Each number is 128 + 24 x the weight over its row's rms, rounded and kept within 0 to 255. Layers, rows and columns count from 0. Numbers have three digits each. The size before them is the row's rms in percent of the matrix's.

# layer 5 MLP up, 1280x320, rms 0.144, rows 555-661, columns 256-319
091:116132122110100100142100143124110164124154106142122156150118138124115145096112163100171119138108131110123119130149129142132199072172130097117114104107124127141155070122125110121131165143167096
095:128136137102137106113135149154126121116099129099165127079140141127150136118072135150141151099127134175091155143131125117135150123125096097114103150111108123121105070129128125143142140127072131
114:156141114083123107146141118121112124150157099124162132099136096130165143161101094152119117150084140120119118104127105100131112120114148151127103086151075135132191136112142161125132144140114135
102:137110120124141113105155118135129097121127092114148135117137132145137095171097148150154135114135128184096178167153158127119144129143119164137141128103155128102130107103130102108141125161153092
094:096147141126171093133195163157149111140077111112129152121097124116127127157119116147111158148117137132123100098095157079172143079178155128154122143108131121102108105143140089147086153120137129
103:140135166131091164116113121134109105148116132126126157075081126116127111102114118113113104120113147103145134118114098143112135165110153118148147122170116099165130144143138116134129120142088073
097:136144125109143118112141119129104123155149091124131103107149122163148144121109099123131143089140166145097085117106147159102144128140119181131153145110149083107119145096124134127092125136098155
102:119141144081168100102165141129130092137138117137125120114096106112101139160086181146121122145113159129156130149094129161165138116141119081135137125130121146110162111155110082135111128162138172
107:177135157135116171116118115125112154141122105140131140114146158183120134126077107129146126138133096112119156107110156160127148147165137145154150146143133129130132125152139105088129117101168092
103:137130139129156095123120123101106086163048125131115121134152122120111125119131127143132132093133147140121095138145149128109117095121112115138142126123132137129102135090099159175141124161100106
097:163097089133116157127142113088131150159104154103127171136108117132138170103154094122135102148124149094107111124104134096084149155111090077082111131105139153111131134110126139130127116146169121
106:125132134140131137153133093151091150117141187128145172103129127140152110134100110130168133148136114145148110129146071144107123127153167141082146150176148113084184148123208129155179110126143100
108:169143144117144113126145135092135122131117134135136123131086161131109154106146119112143122145131126075114144177144120086146143146134134167099154098117130168133129141131146106115097077109168109
103:121143125119134114107139137133147104153125134105116131174159156140153116130154101155101063115112169160079145145103114160163110168136092147153110126124153117144170161089147137089094102123154141
101:119140146140162161115103105068116074122129156131126168136113111114135118124133106109109127115094133123143105078146123110136126129140116138125127139117111109135136099117124119142147128098090132
100:119159133121100106125153146157116112079155148114130161121104126090100091070096117145129136125147082098120123142152127153154128103127129138132116085110129118109138112142132149151150127084146150
098:143113091166108131128150132168128139181119125161136154113135122133132129059114100188168137121128132110094112110103123155126130095109126164130155125086123111176150154126131123116140108096106105
096:167122101147141160137148125139097139163126148093150112158119099125109128146169173142138122142129169110120122118145092106116098156182107087146139097132115158139122158113111160166153133148171145
123:093141098100140095147125115157137182166148115071069141103100101112154117129103122117127114105120138138110120150123073146158145126147137112120124143143102083100067077148132085113149135183140155
092:119112137149097134105144096139138126149146112166149129123117098127156153148153125088171134114111115123142098155147071126109109117127124162131116126127135195125115142126136148127125090133163121
108:145110156087132183154113119125101140158120154091139107167149135131108100130106137104118125114147111149152128156118090154110084125110125081112087089124127129131088115117143130172137115138139113
109:048134114089138087144149121109112146114144161140124132138097138150098180120117123111117120159056128146085145106102140140154120132121118113105153119129191102124080100099163127087134116141107102
097:103113095159082164122100144144136120151126156162159100094125130140152138126082164155136111127165131095091104140119124068130147115145137118147124096131129121133139129116126075154104159158115092
097:133108115126110100149136145098114091138091126109103129135123103085139084123145133145106190127173118130119149157120115121098140117099094180094073131126142165114135118114130081133083132129134178
096:146128129137091109160102136151151131169136128139137094140135142150129138135125133110134146116141127148133113137121102150146122107135144122117146128105170144158125138140149107115120153167159141
099:148124138119101113125143202116063165140162110106129159143073173148136151173105126127103131145117141105131184145150108120109136080124162121121147128111158107139178156159165149144120077145113110
095:085084083111115125140151142128146133126106146172137128110153105130127117135095094138144127102107193151130104130170106148125132168152093143119132092144160156117122110161083173115135119142126147
111:152177149161122097124177120156165156144134182140159160116169138128110169096131123142120132144145105127114132131149159118148133105100093089127122127154180112125088123119134091123128110116186099
101:122150105106113141128163142097126089135083100167099146106113133149114103155149118130097092097094191136097123148168137163095143133103146097090113129118104124111083173144173164133130103129145087
103:151165093116144146183161136127174142110126154075161122122112100142152101094131138144177133168154125136101114090136157138149124164111134118107155141121160117128164077117118146099156110138126128
095:124126129101129165080101150166129089127145122091098118151141098128120140091111163149088102127137134125125110172096123152124121098157097107121116136119147092183138157144119187142116193171149143
088:134113162148147136140089101166088136127171091106098146094124117102114131117155124148108144145105146151137130160146145111147161115137155122118117166113164162127144154116159160130148110129096118
110:163112161107140125144143155124160100153129110108128128159123148095135100113107114122104147092167148110157147112119117135135133140128130140160120151108097105108102077153171144079113127139084135
101:158139119203159090140126114078088135101133175132168114100125144104174144136135157112117100127098100178109156104114107104122134115129148114123138122087141130137108112111142072123143166142117111
090:149119145148145113123139136111132188161140125122089170138161075134103119132099112082115108135146114150136123158112112105097155104131102114145157115126148122196147108113111144132156131123159139
108:138115157134158176168153131145129069149171118140134088166115155070193136111127169157157150121109119128152125169133119101141130154127113170123127126142149116095114148170151128153120127153109125
103:120135132138144122104136171145154095166159125099178112130082135131126167139106137183110121163092144115190093082129142161134142163139115119145091122162120154114108089131130096127099143126131124
086:168144172102094113078121138132112093119141144111135158121131179140168154130144096168092103140141127087174090101171088182125171153113111122162104119140152109116081110131121133126118157131113147
103:106124115149170139100115145162108109149138131102120138133107102151126145144198097164117156147116124172144092096155093133153168133130146130120116125103151103133115158117145115145072159131145147
094:125102119089095091102169119135130132106168123192137155113137149153146126149110116124150131123085112128146119065151115141140130168120136162142158112117135126135192103116120108137139150180146138
101:121163132107133141158121143141144108135090113162100112118128160134138079158137139111147154136128111153166145101135109120127144119105127130193110162134167136115127143110085083090130110119102131
098:144110113122087143123122165165138075158090121110110148157106152120124108143096102180127095104131136121153098138102109126147155127111109129086128137106115169130140125085153101142113142136130105
094:127144103119103101133105145091154104102119140115118109160146149122147130183149177127163138131140154169108135146140155080081159124121127118080123129134151116133198105120109139133088084160102114
086:122134119126144090116139144179114121153095104092157129101120146121066138115144109116133098112074104144145094130132135145142110071064119138132149126176133127148115138158085103091117166104131144
093:139117124117110153114146171162147113110082121097122139095123135175135141157135085148095165118094137144110143114161135153138144117078142119156140101104169128124120183144106165099148099147115134
102:108124093137112082132151151123146125179164107135123143154113073147101147079135136120138130128106114124101125133114113080133112151097144134126144161126145074146133126155118118143141088129130086
092:126102103150152127158168133137122115161145120142083131122142123116094091139142164155130126118136110138134128167139153122135128094111136133151177125149110142091166142152109133171161120153137096
097:126117144132178118097076119088127102104105133119081128122155089142168170176121119151113175118109120154098124095129143123150132090125164125115145090152143112111142146158122143116120128131120135
098:156143122107107140148135162121135124105092173115176083138133112108113116092130150144144151146074154120114079117104129129115115155189095114157116178133120139139112130089111174194113155121124093
093:138121121145138107085135160119142108122101109123128151101143090163173145161091118132139100102136136165095151122060117114130084139116169104131084096125140132123117134168124100106147093146087098
102:133114100105126161115172131109177124136128140109119118152173148125107082090125137138113112151117117149128128094097120145151147118119130101112122155123103166126134174089095122114116165142104110
101:107173135131088128097157111176084126126114103107107146151141139056181125130135115141102093123146123099163120135147105112121166132097114159159103175139145091154070125066150149098136130117109116
100:130114170137105152165123154083131142143151140085130147129114115117131148102141099116148106126155091104121127107096136146105122139131111095127099094143154133142176159137108144145091122164113150
100:129107158131108185166111172119128132119168143127147135134148135141194133136133161103137151170113131160124166126101145135114135157161124166167087129136131098131091072135115129153114128193110142
094:163118136095117156127128109107109134100103140092153087126133144137123148108141098159126140131094119140070132106147106151155118132157085157095107130116126154154150132137127134143146105092122102
107:121136132141134081134095142130143126150135127112127123147172138116139154107113198125151119145129160152117134146144136159102161125150086131125122121154157172110177123117132103102131144120097151
092:150154115084110120145141111112100102164124117143084147117142092136171094138142134125134134143141130141119101156105141132105162126149120159174153127102125086094119147100086128138135137140138153
108:110091141175136102098144133093137147141127165154100144109178130124156132106158161153167100128131101138142134118131149141168183085122100095138071129122110138123131158124179108155154090121083122
093:087153139089134128143081158151094126146119112110143178108155119126112150122137191107152162138150137110129142116095131164119157110128102084124117144132123126130157133113078105116137103132126106
097:127119098112137158182146140139087141189141110106115096134120109107110144142144094134163110118119133138129122131160122107171141124116130117168183103136140117173122142125118114130135123115150170
110:095106145092110124119122120148181138093159125130143125145176160110087166140102158095134119112067124110118153144108141129180137156150144112150103092102121099184178110141089127143111120128167151
098:132107134112153117096153130115104129139089185137160137163136128139109147137128119116157147125137132125116143075149153138122112134121105116164183151109162110101107137141097086151111159180135130
083:128068130106128117083145134143086113123113150117124078125115149125101123130115111125126142162136140119100154105139080108131081135107142123127159130146102155100108166128102125133182131124141115
095:153126158122084147111134141112151135156181108118119118145102132190135144118124094132098123119121117152121152109159124156129097108119110123099131090131101130104123105105095132119134122151158110
099:143156089141055146093099125126141143049098138096090167155154126161113118092179089150094149117100122170170169149110085140133145133112101121102105133112152152100102136133115115122130133118151141
098:125106094154141133106167124100146142117126165122152129098112107095107123090160128088114110121128145177094149112131087126135115129115127151137153114109150147188161113129109176090137122103153102
104:122126131109116117108122132115112129063144121125149097160112163124133179113094128109136131101143102156169106131124105147104129104155089113150157147111123126143124146128127190111130123106143179
103:154136144191143096158152121133110149125135154138072116092130148147137157123133124150106073142104158131146089158111119118123145157068083103112120124148115122173095120110092179122129145162140114
093:126111131065148114086170162131117142062116120130142118156134151060151145133129113114104204097124130107122109082162126117095125123125122122112144145131111129163136140133146104191144128122142118
095:145054088179117163126171142093122174127154085088107085131107130091110101083122114168154081128144113133122122138126086130134126132143106121112103119129132135133162108149119121131146139099142130
127:139134136123145143141151192149118146145084075136121125090106110165143151098114157125137131123110168163138140106139141151123108123132147097131143112160084143140125129079095131143073144156187112
094:098076126174096114110105155143111142115122117106091103079092121091147109106130093130123141115073109132177078105118104136113142111069110111125135097139139123169135142129121115116122108129133145
109:130111130161139139123101121161134132118104144143096162119111138109177095114127112136154115095096102101083131087140157158089123114107146122112108145115163107180128118108091159109091119109153083
104:135149140144147109119149139108126102112099125128160150138137137131108169142073130135151109105134145144166147105150134148139122161139122118140155107153084131126155149124075120121169095152107102
100:180149127154124145134180128112132156076131148148125128124154090119162116102075105145149132126115128112172096110135118122146106128085109130107088124114167102142138115140110151113145135122095112
097:146128177120148134130151156147048114106098127106134129134115156119174125098089099106116141107178165132144138146154130140103146148139108157098109125109115101130118142082126113137111111172150122
094:127059144143134120093153132094169112158104127151127105131126114120132112146125138119145151132150129123111142147130163123129076132131137102150097144106106122134128091142103130143092122133120105
094:104106112091135089126109129129107123109107102123142106116143154173134178109117160119139170150113126120106102134123114182127119091106110102144116137151176136133098181095137147142088133129107076
113:150064129086200095111133150119120122177103126117134159140142109129132159099121134150101144156188068124119121102148123130152147098139141108116134125134131093162124153125121115106094143086107148
091:168140151140093110122132115126098156110129151139130119128134104129120141182123141132140148090112144157163139162130115092154129136149153155127095117125136159083136113137106083155114111190126128
101:099142111136121097124096120121101109098113082130122115132142109114144093144172171134166169113132140136111164133132139125141160129132152137119127135118121145188088130139099098118120143106165091
098:135151146178123171119131143136174129132101141145123145092102155133124119133133125113157155140130152156087151135115135145153161125108160142124112132141195156124155134114090152115119122131170139
101:133088141120152127054154173123122154105128164113116082136159193103099125135136114112152109124123140140082144126166145165131112103115096164158119090148128133158115133139131146085150150133167156
091:103136160171089136117138115146141142182114129116123150125139063115107153137126061129121100167122125147103162111148116109114152097113094135121131140088131110136144161130156152145148147118158176
097:096135129180157129169124082133096124114144117183147126116106178130125135110128120128172120153116118143144127141113142138136160123150112166126158179098121097165093129142121116117085164141107124
094:111134120143172138118124152142120123132186116109139103148120139126091155098125156165106146085145120118107120117131115127155145163111157152127099119109104141104103126141166118139136128157118154
092:137142160132175119113116125141136134148109128111126162092117118159115113125114129142144159176088128149126159154131139131093116129126118132154108158133105201132143163127113127119112116112125110
103:116128092119114122134132147133078129122158139136110122154130165154140143142103132140136135133050106152131169126185116141111068113197145122121145147150135112114093112135113115124162127143151158
097:131106125134100153123116109085154104165170120119147159107134177127139098147140119128130154137137129103131103106123090093114136140162125152124138138174118134146130142137135131109141139092121086
101:117146129128109115115144140114141118110148129151190139104134122127107159136141077127120155101117121102123114155147141108124160110116117099092116141117168147119122132186102155085115124160154123
113:070107112148122112109124137199124103103192120120128154150148180155128148165116087138137140172102162117141158174125111136109082148173116145096096136159163107112154167111132123140137156153143164
094:115113094117141141131112134154094146097135095149100152113130106131138105113136100146118125162160143136122100122195129129143137164173105136116110132126118161151160138128099129111104179146107152
111:112131129105124120157128137079156090111118114112116099100128120137159151075128079107144108187120125106104121142177107142082113155099118116185128105091141120100097106147155134106153165124136128
095:108100143091139122105089094132119100104112139112122120134103075164119126102119123126173143161113114096153173112120115140082119093158139118157168108106110108164137164117093118135111143134160151
093:105160129096118160103098108112181112168115102155149162100105128154086088197096134131156139133117154108144130086100124136158139137152131111125132105115099111157119130144173140135091134138106187
099:134129144147109136147166112086129165116121150078137137183143171088132143142130134113138193138145142099121109114115147137167150113141110158107148086113167126102160121129132133126088126116093132
098:125120084128130102146122114066111116074175149130165150096142125119120140112127099104118160150133124110137193148118103122123118140111129118171122142134101142129108145137088107107100114143142104
094:135119105120167114125110138105078140079098132099123135119072162119184147141131115093147124148169145149127157114183141092112124117185132135133144126155144100165157091122075135122150129113165137
092:135085140156153105124175127100119128143136161121139134123134122132185147155133103152148103131121146144160133125153073136096139123109104133152119115124130126139144154087133088131154140134115122
097:148146116130148111111143103115151110118083179145102129095160144112144133134144129078120086154102077076156088148151081111158103129124116135124103092087144119127142120110118145141109186140154158
104:121134162104121109192112143109104134084177129135170129076091114140134181127130116117130106127091127102088138119123114103123127125141127100121154096154177152127105148128131154138189092146136082
098:100121142117133125122170144123149116113115128077163169146152130159134112100135108091106154116080102172131137091132161136112160140142120132106175118116156119174148141147108131112161142094160101
101:153121153103104121106139095182106131115090101158127132115209140145143166170132106159161132139132116180136131146126128120124100128137118109140092163116142119097126160089105154122152143155137112
104:101120135111141121180129165116102105144164146171108110132106147118129163167155110135102131141169118113108123137122134139153170154113158089128123115077113143091132126115111142142106136151150160
104:110117132118097106159092173137140159134141093142153159156138107074146134128121147135140108145114091122106120143092108129150120107103143115114077139118149102133143136079141098166163159140116111
108:094152125118137143135122154095080086121140133143109138166116098089070086116097101147123127121135127071140129135152136140123112126116115155132124127109116097121088106110089145110115127144124092
108:143115148137124121120108125081147109143178175185105087130112093095100117068120137142145094130174105105145166104137127124180160093156129164147110120135142126101093115091115126085116115163102154
# layer 5 MLP down (transposed), 1280x320, rms 0.145, rows 555-661, columns 256-319
095:132117101136130129114157101111141092099117122117135132122124124116152090163129103118129151135138144154177161116128117092133100165097141141111161128144145123114138144155136122123133076139106106
089:143126132136118090127123136162117163155126101184152136101110152172132155118135128134158133137129105139127153140156106118098134144129153110193137101114132158112144113187116123093120114124098135
117:217111141126095134122147143116124161127139088145120168133138113129112143154122117126112064099090083150106136115092136106092103123145180152169130143102136167089109147109135173105078159106076148
101:151105097066148118071153126147116152083147127130130146177112138092099116157123154138204159124139125134091138105140144144113125107076120137158141141065151161161141101108124086095147116118129139
094:114108149117114153113093137077110143120162117100114142122108147112160103104109179136114118149154145109113139176157098158129139166102102132094109099138121165122115156085135119144162137117178153
098:116110183150124160118122122126099117119097166140132112080125091120085109153155107141149087113137155111104149097127143133051119129177087141126113118127091168145129161144170140106132131141094095
096:101130141120159120085170104093073157113108122133142132102088141160123098145138140112108149149125109126136129124117155097118142124079141127114152132160098108098123152122136104138145125148102120
107:127154123164119131135184141106117172159126105136131155121103098131144114142165140103165121113097113143130160113112113097126133149141099118172162152122142139115097130142114156133118111153103148
108:128149110141146172129148143148127121100095088112147100108129136146123114151118133109143125133110150111115127147141145146138111135112124134124153114102127129097147118141117101139125107138120093
103:081092131135134147126159180080137152131171128138170137100115139118143130141163134101109143131152186116172169153138130177141130118114155155113163140113155086145120112142126109111091121099151141
094:071151105150096106114143146144139126150127117125136092104136149148137088131070121113112167194096071056133199111133130166141181147153124097144132117174111119126150177147105093128109190093103124
105:126150139148161122125106140116105145100166165146127121136133107162159149163150153123153109140125126148111102089130113143116159071123127105129116142136116097116108176137136111121155102120158148
108:122140128096103109126106121129123121142112132129128092123115102137097162093163154153109111130132149088123120122067112143121105102111100099128156125155115144102146146138110149141102146087109132
104:126141114156161108133160147118113163122123108092126154171129150101161153100135105078134131088152116144102115139160113103168087099145125111095119161135125127113133124155160153070113104112181143
110:169153111177159128116134140159152164117188148126155154135100168115127138118108065100131140136111126131138097112133102098123110124125094144090124122146145128124121106159123136122121143120113152
094:142091142118131091088128122113116134128114121140182097141138118114079162112107119133119126131108127124089136128061132140100111098134124106097121138136117105102159126110097147097103134113142104
095:176126138109156118128134088135138097162146124168138132109172138139131143104116102112095123083084071132117167106126142104176123119130156106097161155095146096167118134144168134126143104131127149
102:130111143138105082126121162130119156154135095106144126162132114118114133164118190134099132127128159182120165109143134116111111161120117127108135160139144149122125137119131070153089114094119113
113:115141108095133109096108143145113143124122107127125131172131092113155121132146121110120121094136129123112131136134135130145142131097146085126101171115114114132115083172133138159132146133107109
100:128136092107128112140149116132146151143143071088078145157175124156127072150148117126135115082131101149091152106124112133105137124122123114187133170115135129178143135150109105071073125163109146
112:132174099165144151153136087132126160139114085117140155138134154121122093091112117148107120093151102125127136145111139118103086122098088098122113162130144120129096169146148132151139143140119166
102:133146125116153068154093174170168179152124138124151110117138127133094141164152118116120130137101118180072137089151164119138132130138123162120116162119178100106122128092185112095119115136120112
092:142114132133131105126116113112166100097125129091116115170108109125107153141107163158143155127120121120103180108089110146098120146148112093144176146131108120099112127135123137085163122146117146
092:153143119146110084095103136105129148092157113119107103162123178138120145113096122091099112122130088163078103148112138118093097105134151131102139160099146129160129114121176168132142122105146134
091:132139133156131123147118124129125150123123109111158094084138168103117144131117146088136128141140132118121146141154123134095174164141107151151058121163114116118120132132091150112117152108114104
100:144121150157125153157146137097148146158108085145121105147117082188132154129072161117148075124154123107112117083119157113124145092156152110136117076080093125094144135172130124113147119101146145
093:111139130135145125127138136144136133119114130129149085078127107150144128115108146113139150137118099175146103147165119119121107145148165137089123133088102131145086144150155118118108133123092092
113:142149108117093123130147116152155173142133138171100108183150146149096082122125106145145134098120142122127113138114123087130122170148164076144129167117125127167124081131207126152139110115122135
100:114126147108115130123138166128127133138141136113130098132148125115099126128147134160138176138177145153180151153183170144102167097127160121136082114150116131105157165128114103101118102143123177
094:147140135113149129097119130177108114116129110094124132140100162105119161117101117110128094119083118152152140135193100183175146097118144129135129125132095126091067085121137100110137113161114131
098:160129142126148146127144153120164157111182114088125122117159128144112143092131078155108148149112121117148178191113136086115131147145140141109154115146136125141099128132126145148111154143091138
095:118143127128103090105169118121119152119087128103172123165119118119144124129098108141163100147077139149096115088145127135140142164143113093100107098144121140109137070141098093119132106113146145
110:137094132190107107197141109138118108108149133108137098081107119069139109136140145128152123094120163125129160099129081143099110135121150126170136176124120130106100087112138122128148139093089132
097:100106173144150166112110114096154091133136068148111153139118121103077112115135127132138128135142164168165069121100163103112141141058148129109083158121121088150124110134169134140150110146065138
089:078101126192146129120209139124129089091132098120181114133134104112120141096114144162137145120142148108164122087191180125103123134093082167123117108165130101095114149124122145121120105143129122
113:141138131091171198127140108132153105151162121156170118104152162102168128101163141095126135122140119109151120148149137109131123187170093158145131161088140113101111127137111169117095101120108159
096:125100141103133156133151092115166145171107174130157168096148125085117116130099125098210125156148087105123133139110149106088144079170114138123131130102136156145164091118162126157157143151148158
090:048176132136152131140152151150132128133116107128146068101125094136107133104156121164110148091141067103114139174128150106121100137135109112155115160145132130095127113129168165132091137157124105
102:126124138108103120112110147134136131121092125172124087126147113181173138126146156135169099131146136139074159150145142112157124119122122139110122132135122084133157128139145133164096152104111153
091:145117136157118175121138077103155172133148159191126140155136121119087153094142159123157148102168150159112146169147163124146144138120113147103141137124124133106129157136134112155108103090101160
103:152140121141088129149147087108104148152137141091138094158129112135099134089119129078098081120150174127114152155090112109155112148115145151160151144089138114153153145154123118155106121138121084
090:130126117095174157113102118109088148112141144125116108175160111133134144097151146182137125105120149135134116114108134115128157137128159129116139148150140172118108093091139130149145145119091141
094:135097108123100140117123126161143148116116138118152086092130113175111095132084106128078083084135160139165126090157127114127090177120117169126112090095126129131152131161129147129135124127101131
082:112111124134119159115078128133140142140157135132091126186146122112158143139118120128122138139158108102190167086117110153128147148149122131101135131116136159120151145116148116135156110144125169
085:154139132108127126150060152141102143210160150116139108125122109126128140155153105108149126145131128090138142158105120123099141131163152110105116150129105118124165136098178101124165189123130105
095:112141129133118115146130092136083144085179126158105158149109178100130129132157121158122126117168134130127118089099148114178101087117170123119093130104118116114160146132138169135101102115133113
098:137163144137094162076131139132128147126154106130183109112134129119150128078146135130107129156150179137131153081114102101162139137077132128062102133082126120113122139093144118130106146133097146
101:155115128120163125097117126140185124124113080151140101171141161149122100123119123146135126108128120162159116170169111129111112083130155115156150112096124168115119108126071128147116146124150153
103:130145127102141136121089113132179124197109143115116103102132117119128122170149112156098109138142096106165101129142148112172118133170116129121089160100097110116085148169135109095086143091177138
092:134110147132096160142130100115142131149135152127152140143144145112123094115139131079127118160110089105136159129145120130153146100145139158138174165129085124140150156139150140143147135133178139
103:127140118114142127127104109141147146077098138106151113143122093089126167076111127103084139063120099128143113127143158116139096158147145161123125147132125095108157188120115120126119152090079106
108:129162181117127124118144123103150102145126108144090151107125137084114124096143098097124114078133124112143121170134126118130085094132112109098103142136136127105130132156163121111137123101150095
098:137136134136092109142105121127172109156132101156118148158088121120106154131157132128147142131111097129155134168134138142113166150087132098133122067133169133159095084164133089092140150111044153
104:158125145124084151114085152137184176140165138099128131145102080076128144131130154115144125139097083104119126149125128132127136155127154155121112103083123083147102119165085143116126160116130144
098:124123164178130105076119148099154147128113151134161123140116130134109107104103131133122092163138165118113117094108107125105146198093142121095155142043127131122149161142152145140150096163118081
103:139098134135109126112129160102098126095116133137109130091136126133159133104159150074111102138163166142126129128126127079130149127154120165126143151109155144112128155159137135088162123141116158
089:122104152149114135096114125116140142100117133085128125137138143129132168121113122160128128061123111104123163113138138177183054120110118148116155085144135157164120100164176146140159168116080137
111:122142160132123146100140189109130114110107114139123108103111123099103108141131116156149098119180145114124116153133158072140172084151139146132078118130056103128095145132113150128139113154127115
089:142089091198138123106160109145139118102166156139164118123109134128106135147120096119112102141094154136133127128118155115135165140142134143129138081114153131124055149161148156133134132114106138
095:156138105142134116060108148159085153145102121126134121113105090101134121142151180118102087122107148126100155110130146101136097191133135150144141164123124120112110172143137133109138172119129106
096:144178132125119146115135106112119090128106133105111107102103088160147142117158101122127120153144124159168126112141145111085119095086128105106116153115165119065082149115161140116104126133100104
089:129138138165074130148135119175093097122109153092138135124102119140119133104113136142126169102138137127152138106131103155152144149135136135134185122120131135127111118116140115117136095160102179
078:096140133126108113149120110126129131177119089124159159147151134135138098124176131107137151137132133131151106132107168122089159125126121130126102157125100154121116121156116148130117082130121175
091:100151086146120124133150156154110107126137122141083113136158103122134079148124153101139161164126151083150141118087146135135095134092144130114133083175098120131083126094138131105133135136122150
101:107123115129102173132154125144149109168121157134128106126160118184143159124158114129164104103142176125090123145125122140102103119135135147168129113100128105088153177151160123129164146144110093
088:155142129083122142139155118113142102148105111134123128128132139108126162139093104097145109087178084117128109125105143102135134113148138143136116171114110139131120133151131148147123157123095092
108:144141127131129199100115100169126114167137121103106149130140101131093100139116104135105121120123132119128148138139141136138111112127132138132132144107135145129120169119131144139103173134113091
114:114104104123113106152137151154141132126149144130105106151099097144129130117162112140117120166138124147154132142115117104123105094140118120143102147132159110099130108123085129135139135121108192
098:126124154107125153185134126094127153138144150156116119131165114107097151155154154094141156130123138111122098119116149152082165147156137085155138144130082130107134070141152154133161103155067122
090:126166076106105142099132125152161142155100124131113182107142116116135094128094107137112134159147139111145134107074107151195181172092117146123152156138136144080157152152171133134119152156114133
128:138161136102160137144117132110135156099082097105129128099130122170136115107143139098137135109132113173133103124136176136109111110128122109123155191114120089127127152119083123155110090157153127
094:128108111131116147098142134115130115145158068173119100157103168134133102126129151137149147117115154136134148106123105134084105074122133141143118095120097166082134176109149127060129147123148172
109:145126150151136139113163121143139187114132117166100152179113107161091092083074117183132103131124134111085151082139227124088110129128130102142134153146134096149123151070111146131135077123105152
103:126159105106130118125110117144159107163156116148121087103130119102113125153142144125141108104127117080163164132118145106111164105123132103117091128156131092100108077088107117140101163132127148
092:087131185099123144095152113099122133124157097108138109172112140141122123134128159131111100115116120080131172139127142142145124096165152132137112153127124081122101124171116191134123120118116176
107:104111133125143110132150131116098124065152168070120100109120137178147137113137120134133123139124115115128168150081150139075128113103083134167122125088100122129123135100104139196105107117153138
091:101137146110153144146094122151119189119129119141090121147142164112131129076124123127146150180164116138134130097147151150150136135119109136128129148157132084138150138151135146118128162106104153
099:063151159149103122134125108123142083152123112119168153117112164109083160158125171148084133125148119105123091118152140140151124123172135113150091146101156105161122100080118128162116135164135106
092:139117133122142136126151121090118182122110130104140116089146111147118190157162108082125094085154085112086123099180138132117125122118163088086103123093150096131132125133168167126084106103136150
090:127138064116125104144137148088115086121129123130142135113145112150112143141091123127122130133140129116101104092173135115106106113101148129135157164125119107199130113082138153114167124069143148
095:125101161136112163113104136114120126163114100186098153103169146139093135124095120118157134175125085121176128181141118159118142114132145104141151103175137121128156120114094142160148110161118153
101:119183101164143135125188119136137172139150103120164129117125168142126133142146131112128156117149129106102144140163125180150135151151181155118087113127157139123092129128140140143074111158116131
091:123133084109114107138139131120093152124145106171129142119133134115111123134109140130123121101103102101102130123113116126111133140128155154146134108134140109155147157125088166137118098110107140
090:107120109160141123115179138118129142074107130121164120097084154097133116143093147152163139129116040114148146142084125175152126105136155109134119085137142169101130111176136099088131127178139144
099:116124117074110146114140078111112127157109113135137103132138105111141172177117148163132111157115105154147118113115063113151121126120110103139128104136133102110122103159103135126125136131127128
096:131100153133127131097088175098132136123129086136086137156119148115138146132117123136118140105127155084114092120153163176070115105113134139108129158146089161100126123165150094107133133140114091
090:169121127138126137150099108109057110096145098154163135161083161117164142121174114138176135069111149125128107116135131091161145118116166116101131135107149053087123084114107152117115121163083135
107:129131103157121120142091166131129096149128152102112145185111096108138147135142102118148140153124171127108169149094160116154139116143141129135185126114168136117131142128177135112154135089124108
094:102081149116113118166133099153151109132153096115110138126120137107081112160117112144119151142151138098186112129153144115090140129135148106080112112097111149148152104125119121144076167141098150
102:140088120129143120114130090116153139101130131136112176142152143136089084098094160155122124067105105117143086145109156150130131094112154140137119133124142175191156131139141096109096171162127169
110:113131102134114099120117115138127136136124129104094135162117083117123090159159136130122140164100137151102148128107129134121121084168136120118095112159096063116153136150086151146113148120147096
097:093126124137150128141132158124141152096120140140179121140117136125161131141109134135147133130173126142122119095143142159094103153141166117129125153119168093166134129163131099139084081123147137
106:167135081126138120133139111113093097146131071112136142142149123121130140092186135103127118133122118130141140157156127100130139112092146120162101095141116167122119114099120131129155149150162112
090:146113099145095126100151153157142114150077126148135118112118126142138101150149141134131128119153167105111107112101116083147124142114133127130146129125162146100121129120113108107093101090128108
097:103132133135133093126152148145135123140169145132130144129125116129173133082155135134133145113149164157131118129178145125100140116091117123129152174163158139131096146143145072105173120144163116
100:132099179143146093137098152103150186115104144117109139127124106114153151130122151108118139109169138106126141122170122178139120118122129106069157129124134114157158112148158135149120162123150155
095:129097179158133115117121101136136124127137131120114131125172084106111150098154140145143154093121120211134105158126146105130132122131145124126100112130122108178131149142168175115141104113139106
090:160119096128078132138113136099151124159151121145089148098158102153134084113178097122126129094122097137141123152143144123119138133107122144128120129142113082164123162130123173125136083121130135
087:168152185128122124090101137108129152083104114149123143130112168120138130117139144115143152138142171126144125125136157130148153154117109151175143141151126186124158128127077169112103155099130111
094:140115136102129112093083141112160120182092114106169126121095113147065083113096154134116107120161151090136165128096151158167111119092177162088140136161101157106094112141111122091139097140119123
103:126142145106139132164155125131121118133126110124153107134091146167096167117114163123137122125088123118142116119138151116124113146168124137123150127121104084070105169142154174144166140161152143
087:116129106160100103098139090101154152146123125115126111141110137124104123179141122104130116128157121153096143145154133098128126119135165139146171125153099149099114141144128096131104106143102116
106:134153149130144094133158130165151093112104163196131172125086113105142156117120145097167122139158081140070115118083125079119124148112095130095100137140089152087124112103163142102133088162134131
108:144178184139099120175126117124134128182196100063106118096140105150164143125130124144095178138111152142142119089129176130129180129166117091135088143105098133139116090197076111107169151160150150
103:105166144122116113113068082105116142152161116117176097124150116161101146062142162169109110151173144096111143124149157112115112099123153102103113111092122128164099176115127113130133155152098182
098:126131152113092147138094148104098143142119074148150095151122146140122126085130131129125063162106171160157124173128161083144110136114159167108112114152098092167137157109179152129134162153111119
106:111146139101119182116098091150145104147120106122124109110146085138115119083115146094096089121142146140146127144167142132118073078101101157140165120115131170129146127149118165111163097133152074